config.toml
n_layer = 19
d_model = 448
n_head = 7
n_kv_head = 7
head_dim = 64
d_mlp = 1792
vocab_size = 32768
activation = "squared_relu"
norm = "rmsnorm"
norm_place = "pre"
norm_eps = 1e-06
positions = "rope"
rope_base = 10000.0
rope_fraction = 0.5
qk_norm = true
attn_scale = 0.181
bias = "none"
tie_embeddings = false
parallel_block = false
extras = ["local attention windows", "shifted keys"]
init = "normal"
init_std_qkv = 0.0277
init_std_o = 0.0
init_std_up = 0.0277
init_std_down = 0.0
optimizer = "adam_variant"
lr = 0.00157
beta1 = 0.9
beta2 = 0.98
weight_decay = 0.0
lr_head = 0.00656
grad_clip = 1.0
warmup_steps = 298
schedule = "wsd"
decay_fraction = 1.0
decay_shape = "pow"
final_lr_fraction = 0.0
batch_tokens = 131072
seq_len = 768
doc_mask = true
train_tokens = 483500000
steps = 3689
dataset = "wikipedia_en"
Each number is 500 + 50 x the weight over its row's rms, rounded and kept within 0 to 999. Layers, rows and columns count from 0. Numbers have three digits each. The size before them is the row's rms in percent of the matrix's.

# layer 16 attention query, 448x448, rms 0.0477, rows 0-63, columns 112-167
106:532579518471556558537502439421486526594492513500481500480556449593616525482577468483484460420483456469428473484508493451469470438546540471569448473450571502504516455503
097:464574507460511447548518469481443531458532459544582537508525534519589534550520525524402500463509507457452481535516406543461584427503507497551489481472445514459472463502
092:558572482486451561547483393521390598466504358460501541541543478545541499488513597540513498416488434419520467586517406398497492551489502498503455585469553509444529527402
108:469570468508497516526502498495501590462498447486535470410491492563463496521511517498524425420450515511576534584503463512600493443516452506514532453485522484469485446433
107:560521490444572462529451458464467532445497371470568459402483561509530496540489539563496554495462458482545554571454426458480453466510477488505471440459510485476539547481
112:403415509525399496432439486466521449610514553511406541560563429526454446443480437565508529555441596493484553467521616547460548520499549449495476622420469505534404450486
107:611483572461474538452533420442446464468457538487521515516590506505516616550479475470416598511503486485522464568413500554382514461458579528518493530549555540590439568506
106:502527465491457534595534530589511494499425486546584533490457531420562511628450511599498480478504580412484437480435371458602547521602592517590495427470567506479512590460
098:513617549467536501514543512515493425512402543485517607457517574543463490473529519513534455462514542515417467500577467428561490501556418499493416573498519430493483522520
094:541461519529485521520469557475521549436574549508555521549488533474502576505512522525529531446507444523451450520580527580475520597494508511506474478644557545492524498470
095:451472497540423548505504470482456451532522494425544560480593450539495555529506528483475454552447489545503469522454492502520465411523554597505555607445471511509442498503
096:563569494504586553610560504538592478442409576521590483491410535504486487504518514488430537545544499460589527460534528459493496503417471462558499423504480522441511482583
092:523520469518441546461555532519464486547482494529516513512540596484468479452456510579494467516488510455600516507527560463603479483495514480456433488545501454559519508567
100:553529602387527485603474511569465616498574451556459444420466452437518435583549477534488558527501502467420495505489484471530557489520447576538515431409462497483481458531
106:463500528496557625520512478440503495517526496568521472415502500486557412536501498434463593522550484460550532482414418476390446533495491590530461432471442574536571424555
097:473501460459531492431458456490473404561535441506596488455516556470557419546517477540457495442423490543489513532450455530512498517493495488555448531439513591554490501592
109:429548457455553545545463460472491546482511450540515392561505534600528449564522490503501471535471525459599511493483425557518432473492423647566594503466518467529550439518
094:469554496545535468514483514514600381587516557520562462390490511533507523487460370486485614561570487451594483481520482542547508433494499518537506472513401492518422495560
105:441478524482562496474500462510523471440496458442519534446465501559495465437498509542409457565600573440581503469463445510494516490512468558505510446423450483510509492473
106:463458526418474496506501508518518599488451545543484451471529463546459411475506577509518474584600523513484497508437494638638503506497461501455556449476423500532433486453
092:402522509443487570507498572547477539546535552478448480450474524557493379396496486430509453576539498422520552537518554574607498475510473522537533469431481513541485462447
094:554549518471541494482514496460477463435477445550549461543480497435470526554479485490482477452597509535574486582423471533438561545444611492505457491551612551496524485525
110:483573476500557458507565419519446581526427517470475436477508530457564465488495541437583409510548390533489485554529461480459453475469526492403548507509485436528510532578
105:528519479452439623485483526584526486442465493501493472526544504462519383518428432462446609636490528446548519498523547592436437456512591512539511443510487525592451491513
100:520524535535475640447458524530512461548483487505478504449466458587523480515456516578431438507519534459492456470558514505583576459572565515518431459416518487554462423471
107:549557581445585522543396505572540482377517499480454526517494446505517536609441513407507562470557479484462451528500447478507486489468438526513549525493494498413485477494
104:471502520476515617519534495513546536596432509548631445437560476519519459502483438417428567509536508478592550495463444443581553496457459552563548400468496530512532519560
098:458445504468533600508480480583576495569563498598520561390464474526495476571480580481462514536553550447524384578493467492545534432543488514537500492424498558488472475481
090:518520481503522469553527507465586440517567518586505464473527503485490485428447531545515515512479560454516467533496529438539468550456504531513617472625434435536526516478
103:412525468515486545571552538530456544473485434418526464449509499548495453596558551539371491457524523366511545498476538505536511424476546505553517510469435544571480467454
107:511532491494423485485505469534555467495389568433483436527508493496479565469492572529573505620499452498418516452565463581462532514491479555479408471520530402499512560573
101:535493529441519447579535497540484565488485533509584562452571491564448497515453555471519566445476549480454555447447558540462383521485489515560499584508512580500520495572
097:562458555455460492519450473531534444467493504444556424508474573549432608505529500549438489521467590394533447465534413525578518543566476502622507458494501519487466597506
095:480548515512525569557524499505494493516454540465439455502492530431559591564494525483446566569565413447423566448568517418560430547569591399550513477585616552446514452462
092:529552492586501501588568530451442484615555481515532464374517559480518470511444499643477458473531510437576511534504548438528489419486490528555469439492502481586511502464
097:545446506490499367524523528509504490494498481529460431523531497458472596431501513509556433435495470556501500482541504493485608505457522582431582412541492501525530422451
097:531460473498463497515578532548508474461412482462549463442553508514536580486572505501488456441441514459433437495573472455486579508493510452424487459545457481434521487424
099:610541505541495446529540485528535534508452456496517469476538571455479502519569509439516456421409572486447531453541558508556450501527525449580597466424543576507533519490
089:393528509528515524526519526533496486500567542552477509456504541493497441536447536519461535491524540423498493405433487484516533529500471461557451566472441553542502430498
109:481586477528477514498542488489523628507491463544476478467503495454420462417479562473499538528532479586546494472383480559427511411486485528510498506451505470519474494428
094:379535499484565498460493505461582511384425464446508442524536492503422551427417401522545571517421547570525547535465484442430421470436478562525572576535501573515531469465
103:615411404546483478444508472529538486459528508435471484541546480455491450478492521484495588516448485628464580483609487566444463542458528617424549591452449470458555533471
096:592550586485491494523509476490524476563488620485518445480470460445507516455507487584496473516513509510484446489430438563536494562479473441407548457568480463540464618467
105:583528435512527548567482509578587516398421513460496476460444497467537434598494544416445522527476467498521402502498448484477491449493422498653496415456510466471470472524
096:621483510532514500440518441485442540515532512492417467569497472539521461428529524404497525497492406529430541542499538572486470505460491521390579491513545548402574473533
101:481508492486508531535531507490567445554483505475511508471444492520435327506464571528445498621567520470563460455494436521504444462524514512595530607519447504534438534508
090:536533490526517466470463399536535525507408394563526418457362580456479508515495584566479463493441535421500467514571437479463565520525443453583461402470427523543514429433
099:511570519508495442474488517520532493448400553462547544502500536452596567490497490469583497396547462544403414462501465541545570509525462468444463433517588504444510511453
096:550484449553497583487521527470567507440456489526591498486432554556493544531508458456441595593596599516538557451468431514576572410649481559481462500446457388504486504583
104:451494568466422509419540509502453430422493450554575538489495600597459496498539581533517457496500471560478463550533449510594481446424471508501425481524534423455464557525
095:486494494483574535574464524478580454476490501574553425410385445441530402566504545574470532530540581470490497521421470520540512514511482548547423499438470529543494438489
101:499543497475569523505566515488450518519505421479506488471541506493490515466491482507534583430504490472569555500583481531457455481473467602577509550497520541521562488530
100:431503537541497559498514490518474517470490495506524406529542531553445544534495445538504531539491527400494504489536498552477527418547483588491518390572530444443546457485
096:505458458611489575470541544541467529451449473485416561503430445553589589465513457477496432499496401496486537581548513488546525512504546538442481432441526449460565463453
098:544507469545539497582522512475549445444456542417476513518401459507569486425559471472610375484516478505506507448477497459570534597570410456519460451431593543437492464544
095:517528593475467455599521520503428536465536446499531430464511546493512447504521514560449551434553533400515475495448424543500609549493472508559477532434565559447449507523
091:426533520474446558482583478453452502384501557466496540490526487466546546555498499508511493492476439449523488571488549503453475503463552561452516517534579543463491425494
097:552531509537461501535440509484530500495483509455513470517538406501542585504524514493486595562423541485436553496515576582431518443457507494508572522457455501472436511519
094:529518487543497629497549472442442520543514628493496537550492544502493438498468531538503507429554462491457550463536497536500464512510521479383464435543616477486505484492
101:471496474544526494533405460561496496423509496419493576518577514503537468514470411575536509521521523499465473510503542545479507520542411471428483493556557468501578518521
098:536520550525530688443489514568461515503501514528469474465551484527513482576543509481467506534588356498523476522566531531528477458525459448558490482475482485493437578458
100:549505487523491458440593430390415539548352462507455434453489555491539578499528606553489494560559536325505471405480522452515529452521448447542387395518563501569448483508
095:635594440509521423558535589509505498549498478442470465466435450499460527547453634493515519496456489436510498484512381464550592515407495593618450517490450428484546538510
098:507521518421466510470549531413536467539608569499419408556483520538512407516495506473469471555575435459491518468501459543482538436606564446563426559486541525474459490509
# layer 16 attention key, 448x448, rms 0.0469, rows 0-63, columns 112-167
104:475436426483513500541545463483399474452433546466473531494523539514453534521527540528443593585483495488494477530444460559504582528523519516481488526453490472503509458500
091:505514514567474447567524520466496554427478546499488463522509365545441499442474610466577487567469446465450414530477512449526552545492460531607588522578443538503499528434
100:481520546547459450510550511407486513446500602561445460423509489501465509508435542457497621510437523458483447505492606519520565507509406550454482499532485493477579474494
103:444478518512523446463477482506512540398524543457542478425584547434564576440578482470513518445432497582473535457511517479522579605484507400386561589555446550486488561565
113:524435572531393341481512492495471527514523427365475526428539515442527530413553395495491465498436568565474471482513451537488557543516498451503480543538456460454526513577
119:474475537463525577491516516499596524429518509554480447495478467522411493511457562534477563597552538492591542477549528448462459514480463659528484476452513561539453552398
087:571509516491398522419484442509469464494493475457531486423425466502538599439450518469402550574613409465470346525528348553569436561511456504546391512444458460486508514549
101:447458519475528524495487444526494511492488534561438498555536446532560383466491542542479477504490511513505524455431398469582502516557496518484479475425563563549455452527
089:538463472491430546560476544448477535572535532423478507525436573469574592504572492598524499517475475464467504470550566453505508504553520470478570494555510463471439456431
098:566526489531431383505438400458523476575485461509545553500446465507564550532533505535492500530518507549467560492574517527536541502529590505479581508550460512462507458443
099:448553519510474535453429568518553488461393544522512500457572480504426557452427458573495551458442441418453366497531530442566474537468438474525436506539498525498480462432
097:560507469480598553422424519570534509416548504512499427486420504461532452534518557453515505540548541488503540554482438550555502413497549404518467502466517481531486492439
102:495578442513554518558483560470489568537502443529480420449449496522444490544473467520455544490562384450561500438507487495440522489494443510511505447532511479498435482454
101:437487498506560456450515455608522507460432574554511555493483457435460488521519426378422505539534516496479539452451644527523533491489457501544498455530546524488490519480
099:441556481489564492503427404531475529461560507424536587555584559535457415574455514524477456523509556576573516485454491420508511456582439489448487515412570481525503519514
094:409469407490486574479504547538533490481431468471449579513556380455442507478491497497461462489549498452588505453507504471473573467446418536494436468488458488539459451536
105:365569571460476486561560491521523515535512493524545486516516446528508530535504459540556391557474545500446503479548475487547456499506485482568566472411547504528479458554
105:469435495522561459482553484499429486478464513397541467466492551431583506437504442534578420404400539506472499507461552556473452371476549505552443505598431511560524516583
101:503416460567453448524546452555472533572458495520525521484507402473560507530549388533556517503487534627446479531559537471487455489476488358548489567582531416473455530594
101:518564466500411484522492536415434453594485485520491598532480534456498527503430546547451410492448435604383517490568383477537422518542464461491471509581435465423505459496
099:581516547547499466489474516559550459617492483392484531578571492465589526528547465527535454502474506487515503557562359409485505473515464450529514566481511499490511413455
091:499457446440470460431524556429497504518546489505502480418445419543519506385434516401379434543495550441377457504483493545437526599460451574494372513477490519508466495485
101:590493527523472390569496451466526543649466462472507554531524590442562534491498547455609466529484424529484440580573557497527544535506525439426543559558504480461539542465
094:415581563433578561479476528514620476395457448479460501526503336485466451522474471494434538494546558510591452482419424451419511518523486553535476523463537537543484439492
111:479562429527582493549513498531448442420572528537546452476482455552425479486406595463329502507556513430543559448510481539611473513550412497530506437534495545487445482454
098:591448577462467457573526399563492498535445570491474564465526547452579552521498478446474383472529536535379470541499573544587398505564455445477447482510479430475535443581
091:450513483436572625484405460460521503497469524539472366483515441489504414491428523495453543454519480537591592462492401501454493523510419509495450432443539519547525552422
092:493510448501526441448502558580532525461490471579539529517481544533451526485494527478479435480455566558436525529384470484520442509531392414539480484431494518528492513515
097:532551509523507487538553503538541523483602567462510442527437485539552459487576461505527512460511590532521496476488617530389498488496454534520475470592502512581415486460
101:539525535520580565483448504483553578518531445449506515506510358520471481555487548552523497642497482550512541533479481418538506557558454462479492562411453518458599505544
105:529511529436391483574534430457407442455529385506424470520512514514504530500492536521557513474498576549520439457483532591407482450492492518482593531536529455482577585491
102:568444472489544433520513465511550495563513544575486494547496428552534536577539561556633506559532435548332470502519448463522403583554500435513556596564568476511534462562
093:519481476486490623517445466485523503430522485539436393466424470547557470465497557534466515453514576488552522482442500468378501543465524545481404554470530497531482546477
095:638470565476433491513512390568490475475442561443558418481543461463540521479559444530548485501501533537506560447547582545467560538578577428447483461538461450476592439476
101:486627520481547555546473484453507491446474440590505458457492443557436460479430543560450527504524548506574492510520464515448529448527437526473537442452531575430539508483
100:465536504500361514428549475533546497468456475538470577489541496482522379457568528481453532469527439515560486478516466596491518471508534570625387445493549458444507510461
096:510531506512509556577575473400517487482469512550470498452412480461523509468515540501559565531493464542431446498425473547440556506499483503529455452621429419504483523550
101:581485568578438486526529446522595550477487511510461479442475545450461445500505502477481594448531571492483441482519472515470548471526559405529450460492553511552521506471
095:448572491500548531522523579434482548501481554470427489450537472598515476561495583504492495481497549483479511468487523549384506486482489487492548415538466516510442456537
098:476587469486603513511513484482572581541528426514454569501486458523468455501386515547434497584421546493583493575459461499556494478487473570470547446477551495488537488491
103:527466528546443482552514450569517504496446504481508463578451568493526530484545476617484426479444613659529527545474510492446461574525483449533469521509498512567502551645
094:436587545489544481534592484503532429542518583503467561536561545515510432540470463383541479583530468468431537472563579548496549504542551574488553432556489480497498518517
093:422554444504500623495425513511548481520421504425450441548505494582470365425473613424548549576471450500565463468522544528401494510407571511566477501453490500509502509503
104:358521562443563515487470525495479526400376521529506462520542465380504483468512480545521523453480525549553533475477510511523573463470416504483494502565560481493485508514
095:555509568517510443473587419582521495563482562533567488471491589497499519465552495413528477512453478406484453544489415399532506489496495536524556473685526469530548438531
094:476474479488491577475413599485552548527540410480397517560566488550510471473519446492479459534466568472465548575536433483448444496384419502436495553473522604535491442445
088:523548489431497500454461449558566548423555443544495425414437456457526506579494471504499560501590581526587511480540432576447428566416434491487450429482538568475456530561
102:585455518465417477572568438545469390489503521449558513591459533379558581479580525501518439412516489592524474502527451480453565522560578442501598529515434379510540518538
097:527447543419572488429532573547498482369537417530546480511492499552460464534497503544511469539507529448607498453432549475394471470406536445554495506452468485509469582521
102:409541422434390441522521471568497492549573430602449530584466461517527503499471543499466465434588471461544415491515445563530557501496431493571438498436589485485495487450
093:436560506374568522501424607525546550423581467510476472526486462535521464558501495416469572526498536517509445550454518515456498436410505539500434504473569652529444461482
100:540504457549570490467485469464499448428498489518470457410479539503495529592513441542576491604473542617519488543501541487524455453482438409506431515527573534469450508485
101:588437575505427511490442445451476490472479496432527436512566505550546538472510546591664434349458629515528528522474514478472483415455484425463523597500510476440547503529
097:508593627486510483529568462589563482471543469551499512556579548421485533560492563449527525445489494490487509455485534557644594531520473496465531467524444505496627552493
097:518414428462511573560596427488439451349441474439468472525543457436531480485491455481502492395528509423496420485508519527452499613517503535562628450475511540493451527508
091:391440505433410534460512481497425442453516507495449523563545480526556464450461468419448550526521575535531444500457424541469488454578443568518504451407565496482646446564
093:528488496494454425487514460591539434546514501495474487564510537516536488478562476512480393464494533592459541534506588460562448496487431354484506575602433548498532510473
103:458486498488527514449544470490523462473548555461452495469459532517520487442560505428464544556582605564555439524417500528464488398431481479539576491550518452478499561513
093:535561573472442505600544518461498555578482470533524448523458491441453476528392452491547472456492465416457523476515558438581544507518543521483578450634439494427445472495
099:519408468511413465485508483485478555466610562407489521449553585515519447602554521385548560546463518344472484527462618477434520589482570476575495574471490447584521543483
107:575486500495535517458531493485500475530484412503505491454476408418463551591461470456436471584585486470491515476483452461576480490556483498452550603419443526445533360516
102:527524417470536500534537411477525528515541415462555413450498513475495515536576534506523587565537534598517381451469494469440517474513448454495511470490476462503507524498
092:472604454391653454585500457526500469443396542546420496487578543517531398500446519535482564469474507577531469542452478519498482412525440529452564406512565550488527518585
098:511492449569465521495445549509479451467466481414478534463449468452502498475432433510438462526484483420566502529544433451498499522477552542412471585452555540532485443471
# layer 16 attention value, 448x448, rms 0.0424, rows 0-57, columns 112-167
093:550586493388465483518520471574557446417545503387537464545454496536595490484448474460404508533482438408483534521356461475498528486518448488514433498501541534449516581498
093:494615486511501499408626526561471502437430475511485470532397406552573432551443476531502544466571563470469528498499451502424493476520456599511482472467561454565458483618
095:522443523499480468521483538479399449558518501525495507550474503431499369428506488440465536457558526588548554453498603573375542447450576499496468523554542542490526513519
096:489554494437497482409547527597436537532546427563501539544535434404514559543481482560551528426451506447462529506483510488550428432490434561446499549491646503421448520583
097:528513466600499455482390483521547589477517588546495514517471553566509436477523516465533631516491596473444469495595521545535486594533620518497522521411455448570478552470
089:456501491392543459550512568474540496508480517506485558446524560543559445545515568412483513467528386518502475529494525526544479418527452521544488555437472423516443438504
095:553461434427504457538498481522553558459462509487430475426474491491573452513463511493488491521620493516555543466559517484546629498499440524498399505530510576438495445500
101:373429440444496552484516518475513484534566475478474448487562594458504509503480494550531474511483499468410569538515500481492546464523579449522430473464439562580538436510
099:571404584575499522470469554457563510493506497531526470432484587525515517505482485594494437575514450433543534555437457402505489511485661440524575452492513468551535474553
087:568558586563457464432547498515397460554483363502515543537502496497475439515442610574469467457529493480537488443482498449476443482480489496488461505576472480534564516483
086:497506495441595557502539518578567498454515544521452428511575482502507502627454448478540496554563532439554519469506465503476444565466552475520448508457603432510426499522
095:539542492505498554489553525451392523456528548511505460501498477538479529491550569551457473518574462479374494559406565464559479440499433533463518549402487465463511487499
103:532579475409560540419413452521559533491463517479490489523464422526521527546475483490504516511590459440549483507481512498476401516559499501499507541486479503573460531547
098:537448493463433494580596500487480483520476540450636548435507502486476503512548525473469466544485528477508433477530492494504487472498495467432438470615491534469604527559
085:671570561497448443530506474460473454453604352452511531471535511538487526460457572569456495551405533478479468539495425506561496534494531560498516522545543456445493457507
086:473529420510469517420512458474465537548485462530563582548567438496554445547529490509514602403547574566529596489410530512425446546600544543540429442544560453552508452565
097:540516463562551506491576500586472552659559449529427498534464457514533464475578470483462564437539469544507530530586596469459434423492499461591395513507489555493431459443
097:452453490485520514466551463534471485492443466633468486541533565471519416523503460521372497473549457539513541548422546571522508462559448482510402453449526513493549594517
095:502426534433563518558605522471511426515407501517563503511480483450459548541451610514523491533486504372547543518512492468524507477452419573471436516513510480449557470503
093:440531499513529490418474491507463540470513439485468569479432511539453517528578613427513511437443498484454457544521481560526586452489460432536549510525450436545502450475
097:437528556593550525484499647466453491468515426522456474469478605545489515533501520554559384478510471496517474506538441466571474471470463513433471524543529458394480502545
095:545524519546484369548552502502457494471548566567492506516528480428521517464560455478516499524417549552588471388571509512502483527484582415550605432509473550465536499450
102:558510571532502567548324514512449483562585500532516477573561504555466496456561511481496563426406492584381415459436499556446492439531506433588499474517439489493496529531
095:459516547539489430446441557506528478477478525519496484547501531490486512496475508532511537483451480501457503424583432520557516547488562490600602536458462454517543435442
092:518464518566493452589539541472474501521498589570578497512448549464474465475501497394520473546554469538515464535429498507481550367517513453512519460520556467571499453587
095:450507501516485542369469389541435493419575442520502497484477572540552446471466497443491559424561459507487497498391422453489484531550442526499551439473539491532555572520
090:465631517513545489495520410473499442549548518548510498458464479503545481565573500508483469447472507524427525463537565442424544565485419466515421531442454517418564512493
091:393518490563590527433549440499458534478437380450454469515508409568488515519476405569454571545528535483487474562472620514452463495460433515542441501519537551410493514546
099:521553507546471436505542499367544475562473547500555548494499549467521442437445517493482432484502434514476437500579470442573448463527546433443448493550491512409466528538
097:536520396443548539500447448549500545504533415494424469499480620546470542504525465520515566421414543532542504527440428470499436456470474461500461529493485559466442491494
091:483455482536528507554578571546468548486570401533515474475513511457497522428565482517451422439361490505566448516500439461543627425492511495544569417483451440453510490409
087:370372389541578559596587478582572548507523435521431448495454484500526490539491453468544544474530424493566612538506518606459555578536479487500483425439492511438516454509
097:504538425382558520569562393603537443481505409469431451532514447540521519508434509501540538482572506453536474531470569532465446491561366562516402521530556528437489545512
097:548503462530505499484493496430508481557479445548510537566454432569492480460500449496484496481468549523431489476496494493460547583535453460487626570442510557510423423429
098:321450481518458534405491435532531470476414438537538492513612506566570469490484501441498530470538423486491551461522539466512451563494506548487472568470425601507480495468
090:546515546495530541561444445498541488447436498502516496448513551490502498507473639509449560486466461526494498565363478470558545448427509546569493508410475467459459451427
093:546561500530433389393560562534424532547444480529391469550542468497521521568434576525583527466563507488525473480581418487588538493452466519438541484491537423483520394411
089:518569511459627497482448492474496530444594395382433486548475484499477516498489456554479577459426580471487469471547576457456441522464451435453511583477589534505580640438
092:570521590488450457483538529494411524373523445493461415436547480517516488433447575508533526483367458577532497489550504518496466502478397567488544511623633505459506592494
093:477450517498538507545495488529584460495527474506613502559505501494557402550492445475464522517551534517501474414521486447469566486534543513565476441525543530576479496612
096:608541559507529426568518511527528524424412504490480499513477441484505463443498590503489587484493540440456510453507482522508485562456450521477541495457471501476483626402
094:483522588564434532504522453469513519442512515476578556503563620502509409463555581556505468481458476539506474481497505472608500537517494429403477471442431473498510495495
096:410501512486531538629508487435542464491555575445582537522535522509486476534516468459455563486385515488469436499496584557528593504506580496465451530545466544429479508558
095:552426517448521479503498557471562550506577538538412474565548574491547495561535480454553457497494482565539667441608502530505482480441467516520588484425464452519451441472
093:423484469496602562486534507562581551486455567519545558464476491504501560487497436539531438562629453462507497467469465498474539435479536527465476473513500567496418519578
104:600414521528453569444393603407541497552542534475440511450486591529486468492493425578447358484450497473520541497453474484524531466476533420557436532376443528482600509498
092:487548447563500457480541513437467494553645479540569547453524454425461497458511455646521469527462466529450543481517548495477549549556470454409559553499442562463525429470
093:485511490437474519572530620471502454558516502512547502468486573512562506436476539501557520452561551535486487445544451491469445523540433507429523525456553550502473526406
092:485504581489457522472607437444506501505505467514471453544429435451485464557469544504483584508463597455438556511474492382476462505470402590432572493533605495539455538527
089:611499413483481473480529422485500504460519429495396454489484559490508548541559510512507459443500533507546458576460439519496400535454455411516513457497490471493570499627
096:511541566535437448469444460441452472488526424507482517513533581442457580476537526523533438456342507513491481551539560439491499501490548512455581495488483494498483505402
093:406485485471626552521421475528487568506539533575487466495464463514481501558517475472525551458522427473486569561406467463490535443474436586439566500477530456519537493499
096:475472470456510483556456469552509538430557557512528488482514399516492465500501528525427585462574490432661543458472625608503420537474475540503500474442569473468526453409
094:539487476470542506425431519517598513470478488476537468444490536601462500537468517534458568549619462500528535546489493493564449429487461491523550542450457539431565539460
097:344475473448460513488475538508566485593562521411517549528538479482569445501527475503521611528529557630491549492423558540497493566466551517541431545543524502558479435528
101:581564539549537413624500470481543494452497567515484477498433584454512423441492513486527578430475428449464483542532449512508563516491547517488526526587465518526506497532
095:462488488499617534537522464642635524480408574518563537462525492573513499553508424462537561546516478439510485544554510497502571547541599548542491506449498528491482456518
090:450528484491455516476332529529567576519506463402511572459471495526574460553594586485464439557502457471462479460488496510559544528520451532526520474419458550517377421436
# layer 16 attention output (transposed), 448x448, rms 0.0353, rows 0-57, columns 112-167
093:431491602560532610422449505507497493419462470550490472557530505529479494504557456538516460520483574524476462514510531453510494483487513444446512491440510516573437427534
092:586439459447556498502344494467531481531572441550541524542572535452541493516528482433433456441478614531512460451496547447532567563505608503473496557567565540454508458443
091:493546569554468556458531490526516505499465479516522413455473485599484563469437422490457497523465457432535476533473541437634529452494403481519477485468428490546519471496
096:534472516511535477512458528428610479474477478486493492469500571519394468520549551480446558585616522516514487425515579490411499477480567475577513476450459446611467518522
100:456517469471418516538659516493452470514505512465439571412517466422588501463483497565547421537496493456427599539444491451520507512465410474483450487532536596462573480543
083:499470544537517490426499460496487495521491563539504458502536456654490536356516457488552521468474592516491547447444455507575556507521548448485536500586555467449562546521
091:415424543511488548435463537501451445542460469550491465528520520608499515435571467500510554467408462441496483541474417458470423455541551467461547486503598422546430521555
097:649615514490490436485476476485462532467489527466559488462476498480510567535500403428486461490498463609620449514534510536547475498507414418445490597609451439466487545469
095:465606413435529424551565469585516560502508554464513570507394413422551456568475526445575483519501448584477476498525518510496467459547330561414487484597491597385475510476
087:488495459447559551505439538527575527515478485538461443513505476491405471588372505473500501493513488519482397503521585535398468462507584552481515494470488533514376469445
088:504519552511447482569435484424492397554517518488515623576495511463507466430616527539511477486401461476422515488501527495606509545538511447477589500534586616437499504530
093:530550522454574422465504525533638500530527453513492536466458567443460423529444455474486449520554542538604510475515382495446554509478571527472533481514596515458455462470
100:498469548462517505576555537494494403422528453484478541548506563413496509467613461563493514479363602479437480497524423468560576543465570569485525528478571460412470504429
096:502523577533530582413433491525488535560569450546478453554441456575510457496437526501451525485516510499548476522557503475443512459440438468520456597442400510618386449487
085:466411471466576507504485512572555605525534507515513457616445470431445427601490496475474479464614528450525514419553550579414469453434485496515518458447392597562446466362
087:605492541467473456542459570482550485536404532543443445433450486501483492486555463467510465540424469521623492488504541473602565483498463398453518541534490481439547586596
098:487484511562498475463483502402573445518439585546509490455580551512490486478420500503480511484514537501498483542467494420497551528519562506454507437497501480515571493532
090:640616529529510452554478546487557553498437513460491497432456466556460535412442527499582478508480514528572471493473491402552503425507505485435569492539488474506457431522
096:516571457540515479503443439534486525529563505562478485488427562550479453524476495440493444474577484491525451440530524516577495483462486461598547504472473472583410456552
090:530446493414383493477560537561528507506478431537477485555534477426542430451502430568438466509586490556599639389506524489436446568497525489498495584533395448507473580470
095:510538477475572531497534487485508460560535447466522491535487461429504487535524558436495519494521512503507483463484448528369474503465532599587524494487619568524542454416
097:429431499476445564466500462424449464518493454473444506482458491549536467483458540537470559472536474466461590565481465450440508535517443540472417567563443453555503507512
104:510488505490439452509650457462552452445500646475532550506497503531561439523526511492413534588518510485567611531561500477535543502468425480426507520466471567497540523469
090:496419436442469473552574401462498511528503512502445571504477530481533453470472496523542501532555493465485550464485490530415466533533450488480516454577534499484526533548
084:495493455540507551475501410506541491597440496492481541466496546535464510520432464515482481435432503505471486493545554513529549594529452490495533559452535587448569477590
093:492532541492563447464500568544558522445443458511486528550502461540416525491543508548542513570431545539548453470585504498438466414518551462436559563492505493462501418437
090:509456547441519592451464577487533582471530452471437455495515422556467586465417455486478577532489489515565428524489504496429441394491586580417542469506518522492422502464
090:549467530446527442577436573502583455482530585522474514377499534401529489577477559472502441501464570496483510524534362541516507489496549520449566486541487444481436476452
096:457470510484531552434494425523501553420579445530516523516489484531444556545572482441546539461494519444493518472516436578532537461420443549538510522517521433581447462497
095:516558568542595472447497588519549445446506508497533531507478441462472469526546484547519483511512542570550499510471535411430508490537589492439547437498533433517571521485
088:537527565530536519466500367492463465515540527537583462518534498582594460481527509393549501553516447585594483437443511555442403562567518494478448513469516467574501551489
085:489522490474477532520437505465452434537472498535509553432540497535543513443534437545510524550404552505474510455426536416605525434532504461506479491503485488535500486591
096:543493555537540477500403538485502513521440514530493431496563519470461576536516492523467510493477494520467489581583490475584500491507665472446503448437541441563502413536
095:451456476481419551532514457501493531469468546442397502534595487475587563558429503498451594538513452475484540560490520500471449484497574510482528368494536467519549540520
102:538513555474583491501427558458584534508581501496430451490470477471406519470424428528577480470489481532531465524500486541450553394489501489438499484470514485540456434563
096:484503450466534485539506496505464551543490505484467543475465448434448416552427448522506416553590504480507538451556495523520479573495497489486551494505509545508522480612
092:468401460529478508544478469442507465583500480579435522479498524567501495396552533462438463530541482448446487437431565449482485474517529439574541510483519575578531503566
085:459504547534478452547591466558468467455548486521499490515510504456553522480500492525476465513540522525463428504523431575408493499472564585588536401534475449451458498467
097:385455528465608559500438564552567489513512480512526496521458438473411440631447506552473466508620526422478442467514529538462487434429546529517502498395440532583420382525
091:562599478534446471497514541505454501501491521512494500462492468564567611446515465492504438523476534542486473546478495486645482479452492486431579513552552529438487483557
094:494401488497429481520554461463466464655577506563516523451468528481532465473473474487401480509528493487460545514488564499598580545446495510567522503501472495567430440565
096:473462435488576362446551571557505597542565503488446515491400413535441522479428556508525440464571447468535482485428454477337440415481486520511476466535491562552463531483
089:489486490503405570428517492602488483552461472491408427478361454565548527470487484593434533510494480487533555471569484506521498469420413494523446552529420476510509500497
102:509534501579449463554511452455465406578474555505568552434466518458513484428577488524456491486498517477468508550450536447593553555569464397532493487535526580503561513571
090:536563529475449536558471543439524451474450439447439499503485596453495523528562437485533524448429518453463472527571477534525480543462485545513506504529604469486500500492
104:444639534567525418478560526568469574425468472483490511569498446501472524512521622490571533469528468483596433544507461465445450526511445568487558450573604486514380523469
082:461495530426481521519538530556482584433449471403500460458561485502546532583513505424471531450506569510450500516483435589469477512416538578556474457534499461519472509369
087:484432529476555409460492418553523528446496556489530464549564510570541458482548509402401532512497518508549466481409548495530537502502576460526521473534502454505596499523
088:544494491456510494444453529528463509447514438543552487497539576500473414487516475416433483512579462466492445443501562553499524467488533487647501469525487384504480494512
087:545526582463592537517476592494541556501525453484530492501460444419464425528532533502554447563504477567551588481517491445473560480562460571439509517508526545431451487396
093:465512462502498537532548525532527531439530528496481507536465466464484436584468537470567432593646499516513555488542450592401499470444476573586483418527518475554495497463
093:576574554478464489500521563561472367444461442506467482426501551544501510441541480510548456563495543568506521425502539441593507506514551425555512542560525434476458507558
101:511564532529477483545523498511473433561443542474492577435521516491495480479496525526486504531498482509451521482481467389603531512547482373481509535475477511501460492604
094:381635494518534426517490569529470515505499509519487533505498554405468528469522468497513452424454502475462467544548420501491505513476537526473573402525636451494491475548
094:572494494527482519510447504503488417398517533524449472549520528501470515425572414483493475452430496457536516477448463449590494463557517433455536468461353471479553578520
105:392471452472422631428519450554466525518479510512502542501500429567563493494456464506523449592464510482523520488541575527510491452427414505440528450452568569515536468514
094:514538469571415592589480514484452427497534519466429523463463448462609534483504488546533433524408477515491505532464464454624440475451486443422497425531543518478545565501
089:517474569455510471530587467529510443443515572521504508558528469528572520415558421520447573499410554548492498544471466485503526555540577465446528519548620481457569581420